config = dict(
    n_layer=14,
    d_model=160,
    n_head=5,
    n_kv_head=1,
    head_dim=32,
    d_mlp=640,
    vocab_size=1024,
    activation='tanh_gelu',
    norm='layernorm',
    norm_place='pre',
    norm_eps=1e-05,
    positions='learned',
    qk_norm=False,
    attn_scale=0.177,
    bias='all',
    tie_embeddings=True,
    parallel_block=True,
    extras=['capped logits'],
    init='uniform',
    init_std_qkv=0.0627,
    init_std_o=0.0,
    init_std_up=0.0627,
    init_std_down=0.0,
    optimizer='soap_variant',
    lr=0.00407,
    beta1=0.95,
    beta2=0.98,
    weight_decay=0.11,
    lr_head=0.0149,
    grad_clip=1.0,
    warmup_steps=200,
    schedule='wsd',
    decay_fraction=0.676,
    decay_shape='linear',
    final_lr_fraction=0.0,
    batch_tokens=32768,
    seq_len=1024,
    doc_mask=True,
    train_tokens=152600000,
    steps=4657,
    dataset='wikipedia_en',
)
Each number is 50 + 10 x the weight over its row's rms, rounded and kept within 0 to 99. Layers, rows and columns count from 0. The size before them is the row's rms in percent of the matrix's.

# layer 11 MLP up, 640x160, rms 0.101, rows 519-559, columns 0-79
095:61 34 33 43 57 39 58 55 52 47 44 50 47 55 49 51 50 48 44 38 27 58 50 34 31 49 51 45 63 37 32 45 53 53 48 51 59 61 59 55 34 44 57 55 59 56 51 51 47 49 60 49 44 54 63 45 27 52 32 42 62 39 34 50 59 51 51 49 50 40 40 56 40 67 79 43 51 60 60 60
103:41 74 61 61 53 47 55 48 59 62 48 44 48 56 56 68 71 36 49 35 68 50 55 52 43 65 78 69 64 48 39 56 56 55 53 51 56 44 33 58 33 61 55 51 35 55 45 42 51 47 49 47 49 55 47 44 49 40 41 57 64 44 55 64 52 51 49 44 36 45 34 46 61 43 58 51 45 78 56 58
093:40 59 48 47 49 36 51 43 56 52 53 48 51 44 63 62 42 47 35 62 43 57 42 65 64 48 62 51 54 55 55 58 51 50 39 52 57 73 34 61 42 57 53 53 34 57 56 32 47 48 67 33 72 50 58 38 42 41 63 38 41 45 64 49 49 53 66 58 55 50 45 61 45 45 48 65 54 48 62 62
107:61 31 54 49 37 64 66 48 63 38 42 40 54 45 38 50 31 55 48 43 61 56 64 56 49 60 52 64 57 43 53 65 36 49 59 69 52 59 52 72 51 47 57 46 45 52 66 50 36 64 63 50 50 41 49 62 70 56 55 47 47 66 39 57 55 56 59 42 51 50 38 43 65 37 51 54 56 46 46 62
106:43 43 42 39 47 52 51 43 52 47 41 44 53 42 66 47 60 51 47 57 40 52 48 41 53 58 56 55 67 43 38 27 54 49 53 54 68 47 58 40 44 47 63 53 30 56 43 49 57 52 69 61 43 40 73 66 60 54 44 21 47 52 58 51 55 69 52 57 39 63 51 58 49 62 49 26 46 49 58 41
102:42 53 60 52 59 62 55 57 57 51 44 48 34 40 65 60 49 48 53 49 49 61 35 47 50 51 52 52 56 48 58 56 43 68 56 41 38 47 40 62 40 66 42 59 39 26 49 61 38 44 46 52 68 40 42 58 63 27 75 50 46 52 60 53 48 57 51 50 27 28 50 51 50 59 35 60 45 45 41 28
109:50 47 53 60 56 54 38 50 58 37 40 81 56 53 67 38 44 38 40 51 37 70 54 53 64 37 39 58 43 51 54 60 42 69 39 53 53 63 54 48 29 50 57 45 47 50 59 60 63 59 65 41 63 56 42 50 64 63 44 55 31 65 63 51 42 50 53 54 69 54 50 53 46 56 66 42 40 44 33 44
111:49 46 69 42 42 29 52 56 46 33 60 46 59 55 53 50 38 56 49 38 44 57 53 58 50 57 67 29 67 45 40 35 52 48 73 49 56 44 57 60 55 52 52 59 45 28 51 58 59 54 36 72 47 43 38 50 59 51 38 39 53 56 47 62 50 66 48 44 41 44 46 75 42 38 53 52 51 78 54 43
100:61 55 39 50 39 24 45 57 41 41 54 28 49 43 60 58 55 57 44 47 42 42 53 42 58 51 59 36 49 41 53 45 48 50 70 37 66 40 29 68 54 61 62 31 52 38 57 48 51 69 52 64 50 36 50 49 57 44 48 44 54 51 24 41 45 72 60 53 46 42 41 50 54 45 35 36 40 63 51 65
097:37 41 64 37 49 45 57 35 41 42 35 58 61 42 50 66 50 48 51 58 51 43 51 50 48 52 51 49 37 37 61 33 38 49 47 64 40 54 45 54 61 58 60 35 68 41 38 37 40 50 51 48 69 30 46 59 37 65 55 56 68 53 60 50 51 63 68 56 41 50 39 52 61 44 42 45 53 66 48 48
107:40 31 52 35 56 55 61 60 52 47 35 77 60 44 51 53 58 43 53 42 50 44 45 41 53 49 42 51 61 47 44 45 63 41 45 48 69 46 63 68 44 48 49 44 63 67 52 50 56 49 54 45 49 43 65 58 60 41 45 46 43 55 63 30 41 62 53 60 73 31 59 53 64 46 55 57 40 43 52 62
105:40 66 66 59 38 59 49 35 54 52 70 63 55 53 56 63 48 69 39 66 47 74 26 53 43 44 69 63 47 53 52 39 55 50 45 68 48 65 42 48 39 47 47 60 55 52 46 44 37 60 47 40 51 44 75 46 45 43 40 43 53 66 61 50 43 48 49 45 43 62 58 61 65 44 44 55 55 72 44 50
097:49 52 56 27 57 40 50 43 43 49 48 55 34 35 48 63 36 51 41 49 46 40 50 39 59 42 50 38 41 45 48 50 51 69 52 49 42 34 49 60 24 34 59 57 50 55 48 50 43 53 53 68 29 47 51 49 68 55 28 41 52 73 60 50 55 67 53 57 46 50 61 51 54 47 61 57 51 43 45 58
103:48 45 55 61 68 41 54 49 60 68 35 64 63 56 55 53 45 61 41 46 53 45 58 51 36 50 63 51 47 53 53 50 58 74 30 60 57 47 46 56 57 44 65 48 47 47 48 59 47 52 55 56 37 58 56 71 55 45 51 53 42 67 52 59 56 47 40 49 43 46 57 35 59 55 65 48 33 37 47 60
110:53 46 33 34 40 52 44 51 49 40 56 55 40 26 51 47 74 62 46 55 40 67 53 44 49 52 73 36 41 28 39 52 54 54 55 67 63 48 56 44 51 60 50 59 41 56 47 45 55 66 65 43 54 54 70 55 42 57 59 46 56 61 51 53 57 50 44 46 51 52 40 50 67 42 66 41 57 44 56 58
104:70 52 77 43 49 42 49 42 63 47 49 49 48 53 57 38 48 49 53 47 66 49 49 49 48 62 63 49 46 55 41 57 38 43 60 58 36 42 48 63 50 58 53 45 58 63 29 57 49 41 56 46 47 80 50 41 43 64 55 45 56 52 61 51 45 57 48 56 35 29 51 43 46 31 47 69 39 73 52 29
094:59 47 52 51 49 58 65 64 48 40 69 27 50 47 52 45 65 57 35 53 44 56 34 48 48 59 56 28 55 74 55 45 51 50 68 41 50 53 33 46 48 37 41 61 37 52 61 60 58 44 53 41 36 53 45 64 46 74 45 54 55 38 42 48 37 57 54 51 54 58 37 56 59 70 41 54 37 52 31 48
095:30 60 35 52 50 47 63 51 66 37 76 47 58 40 52 53 48 48 33 30 44 51 57 43 42 42 52 46 47 42 41 49 64 54 36 45 64 38 54 39 64 47 40 58 70 50 42 49 53 61 63 56 53 62 57 53 57 36 60 54 52 67 62 51 53 50 65 71 48 55 50 48 40 36 53 40 41 37 50 44
100:56 61 45 64 52 44 36 50 65 52 52 64 59 43 67 55 50 61 55 64 46 42 59 51 47 49 48 46 44 42 62 58 61 36 25 42 55 51 38 41 56 46 56 64 60 49 72 41 51 32 52 33 40 48 48 58 58 62 52 55 59 48 53 55 41 50 67 35 51 42 55 71 47 60 49 47 29 31 36 54
100:57 64 62 54 43 45 62 27 66 45 41 40 58 58 53 40 52 54 61 63 33 71 51 48 43 40 58 34 48 72 41 29 46 42 45 62 51 72 36 44 66 48 33 55 46 49 42 51 57 53 56 49 63 48 40 50 63 56 37 32 54 51 47 55 49 44 20 44 47 31 47 63 50 41 65 52 36 49 39 44
110:76 39 52 53 46 53 20 39 49 34 67 50 33 34 60 35 59 56 49 64 39 45 58 56 38 44 58 51 46 52 43 56 61 51 53 39 35 56 57 59 62 44 27 49 52 58 54 56 58 55 45 46 67 41 47 47 46 47 74 62 43 44 46 47 49 47 52 41 67 38 55 61 42 58 44 70 57 70 58 48
094:37 55 54 48 52 56 43 55 53 51 44 54 27 43 40 37 53 54 52 48 33 58 51 40 45 32 53 57 48 35 33 44 47 26 40 52 68 60 60 43 48 50 61 61 43 53 27 43 54 54 62 50 38 55 48 68 60 60 36 54 51 52 40 59 46 42 48 45 43 41 59 46 39 27 55 45 46 51 56 56
092:47 35 57 46 62 56 37 42 62 50 69 40 31 57 56 54 54 65 48 60 56 47 55 48 48 62 52 36 43 45 72 53 44 62 50 49 56 48 55 62 47 58 42 62 61 45 50 60 42 60 45 47 41 53 47 61 50 49 58 66 49 41 57 39 54 27 49 61 61 41 57 42 63 43 68 65 63 50 48 41
101:57 60 55 74 60 70 65 53 51 64 50 46 49 52 55 48 52 55 45 49 50 46 65 35 55 35 66 65 46 54 48 53 63 66 39 58 58 42 50 66 34 60 48 50 51 48 59 50 56 51 44 58 51 60 33 57 41 53 35 43 61 58 38 44 52 37 32 50 49 39 49 63 43 55 46 44 51 47 43 41
101:47 48 46 56 36 48 67 69 54 64 62 55 55 69 51 53 59 55 41 54 47 57 54 54 60 43 61 52 66 40 53 57 53 22 63 51 60 63 55 56 64 56 51 39 52 61 58 30 51 41 58 43 56 76 61 59 33 45 43 66 34 61 39 43 46 52 54 58 45 31 36 45 45 43 51 42 38 36 62 61
103:59 62 52 49 42 62 53 41 46 34 47 54 59 32 50 61 61 47 41 62 53 66 55 41 56 53 47 48 60 65 50 40 55 45 57 53 32 53 54 37 52 57 64 60 56 52 23 31 49 53 54 40 43 58 55 39 32 50 33 53 49 52 54 40 48 14 56 45 56 27 30 43 40 42 62 64 37 56 47 52
094:59 58 59 36 46 52 51 66 51 63 34 45 63 51 49 60 43 50 54 51 49 59 48 54 50 63 44 65 36 58 66 52 42 50 42 53 54 70 57 66 46 57 69 64 58 51 77 52 56 54 51 51 71 53 64 58 58 57 54 45 45 42 51 61 55 66 49 56 63 71 40 67 64 70 43 55 49 45 57 46
094:39 41 43 52 40 54 72 53 62 46 54 31 61 70 52 50 37 56 34 29 57 45 46 48 33 51 67 57 42 38 40 48 38 42 49 56 61 57 37 51 53 52 52 65 34 48 29 48 46 57 65 49 45 56 40 34 54 62 57 46 53 49 54 40 31 73 62 49 53 57 55 40 70 44 56 52 57 17 75 42
098:43 70 50 55 54 59 39 56 62 51 47 35 42 40 44 56 65 42 40 58 59 55 48 34 37 56 32 63 52 57 75 51 50 48 67 33 56 40 34 67 48 36 42 48 43 52 58 38 54 54 37 53 60 55 61 51 62 49 44 56 45 39 35 46 52 54 59 64 44 47 51 63 58 35 51 58 70 44 37 48
105:48 67 57 44 58 76 52 42 35 48 41 48 48 45 51 52 50 38 57 58 54 58 31 58 51 44 89 58 65 45 31 44 46 47 41 60 60 48 46 37 61 55 56 42 58 50 43 53 64 42 37 54 51 42 49 54 37 38 42 53 48 61 64 51 58 34 49 54 40 54 49 53 43 36 90 57 53 54 46 44
098:53 30 73 30 47 60 46 44 56 81 61 64 35 58 51 49 40 51 51 47 54 64 40 45 28 55 61 42 39 61 39 49 42 56 55 48 51 59 65 41 32 31 48 33 51 50 59 47 49 47 55 58 53 71 62 67 46 62 62 59 66 48 54 60 65 50 52 57 43 45 56 52 54 48 60 70 50 45 47 50
101:59 32 64 59 41 76 59 48 50 44 53 52 31 52 57 46 61 39 54 40 51 56 39 59 50 57 46 67 58 43 41 62 37 54 54 47 43 30 31 35 49 38 53 53 58 43 35 35 54 35 52 48 48 45 43 52 55 47 57 59 54 35 53 48 66 67 79 62 51 56 45 59 50 38 49 33 43 62 40 41
105:57 63 46 48 60 55 59 61 56 53 65 48 63 51 49 47 59 53 57 41 61 39 46 46 55 51 37 63 56 57 48 59 49 47 35 51 61 44 46 40 32 42 43 42 47 49 51 73 63 59 50 42 52 34 45 55 65 42 11 51 55 56 57 47 50 66 47 40 54 30 51 47 55 52 46 54 69 63 51 51
098:55 59 50 55 48 62 57 54 49 40 65 43 61 56 41 43 60 58 45 76 46 58 39 53 49 41 77 20 72 56 36 28 41 31 52 43 45 32 55 51 45 54 59 46 47 52 56 45 62 37 61 66 49 45 34 47 45 48 44 46 53 43 54 59 64 68 38 42 52 51 35 21 72 53 59 62 53 46 46 33
099:48 38 49 43 44 46 73 61 52 56 55 50 49 52 49 44 42 47 63 61 64 45 43 61 48 59 25 34 37 53 48 57 46 41 51 45 69 44 40 37 40 56 49 48 35 51 61 52 46 52 66 60 54 55 45 56 35 50 45 50 54 53 54 45 48 51 31 51 39 59 52 70 61 60 53 51 72 46 72 60
096:42 46 48 58 38 35 47 44 52 31 46 46 78 53 52 52 49 54 57 50 58 54 52 43 53 41 59 73 64 32 50 45 42 37 36 55 42 53 65 47 54 62 55 47 45 71 52 40 63 56 41 55 62 62 30 47 56 46 49 30 59 53 50 43 48 65 46 35 48 45 55 40 78 46 60 41 53 59 38 58
097:25 24 51 52 47 45 55 47 61 55 42 61 46 56 47 63 51 50 48 45 61 46 32 35 27 40 54 58 52 56 59 62 65 51 62 60 38 35 55 49 53 49 59 55 41 56 42 48 71 53 44 44 47 59 65 45 59 68 53 53 42 42 61 47 50 78 55 33 40 51 44 68 40 47 44 67 57 48 54 37
098:69 57 48 52 51 52 51 50 51 66 51 55 32 32 48 60 41 71 62 44 36 37 56 54 39 55 57 42 36 31 40 32 41 46 42 44 65 27 56 53 44 67 37 50 50 58 34 48 56 50 36 65 52 52 47 64 27 58 42 58 64 47 33 52 53 33 30 64 44 44 44 56 48 58 73 31 53 51 50 55
098:74 42 29 61 50 64 44 62 50 54 47 47 58 56 55 28 47 73 53 42 36 61 63 56 54 60 51 37 64 52 44 57 55 54 58 60 41 49 50 54 54 55 59 62 71 43 57 49 51 56 53 44 55 49 66 57 44 76 49 46 58 54 44 52 51 55 42 37 55 68 37 33 53 33 59 53 77 42 53 63
104:75 56 48 57 42 46 44 66 47 57 42 42 55 30 37 63 46 48 45 41 56 58 46 46 46 50 60 65 54 44 62 63 55 61 69 50 43 48 43 61 60 54 49 59 48 62 54 57 45 48 52 45 47 50 59 51 55 67 42 62 55 40 47 54 45 37 60 49 35 58 69 55 74 63 59 48 64 43 57 56
099:66 39 69 72 23 61 47 29 70 40 62 36 49 53 55 50 45 68 46 60 44 63 62 54 57 50 41 46 46 50 50 47 44 44 49 52 52 42 44 30 61 27 64 62 55 37 41 57 50 63 57 46 76 51 40 62 43 46 66 48 55 50 60 39 57 54 54 62 53 54 46 55 44 62 37 31 44 52 54 50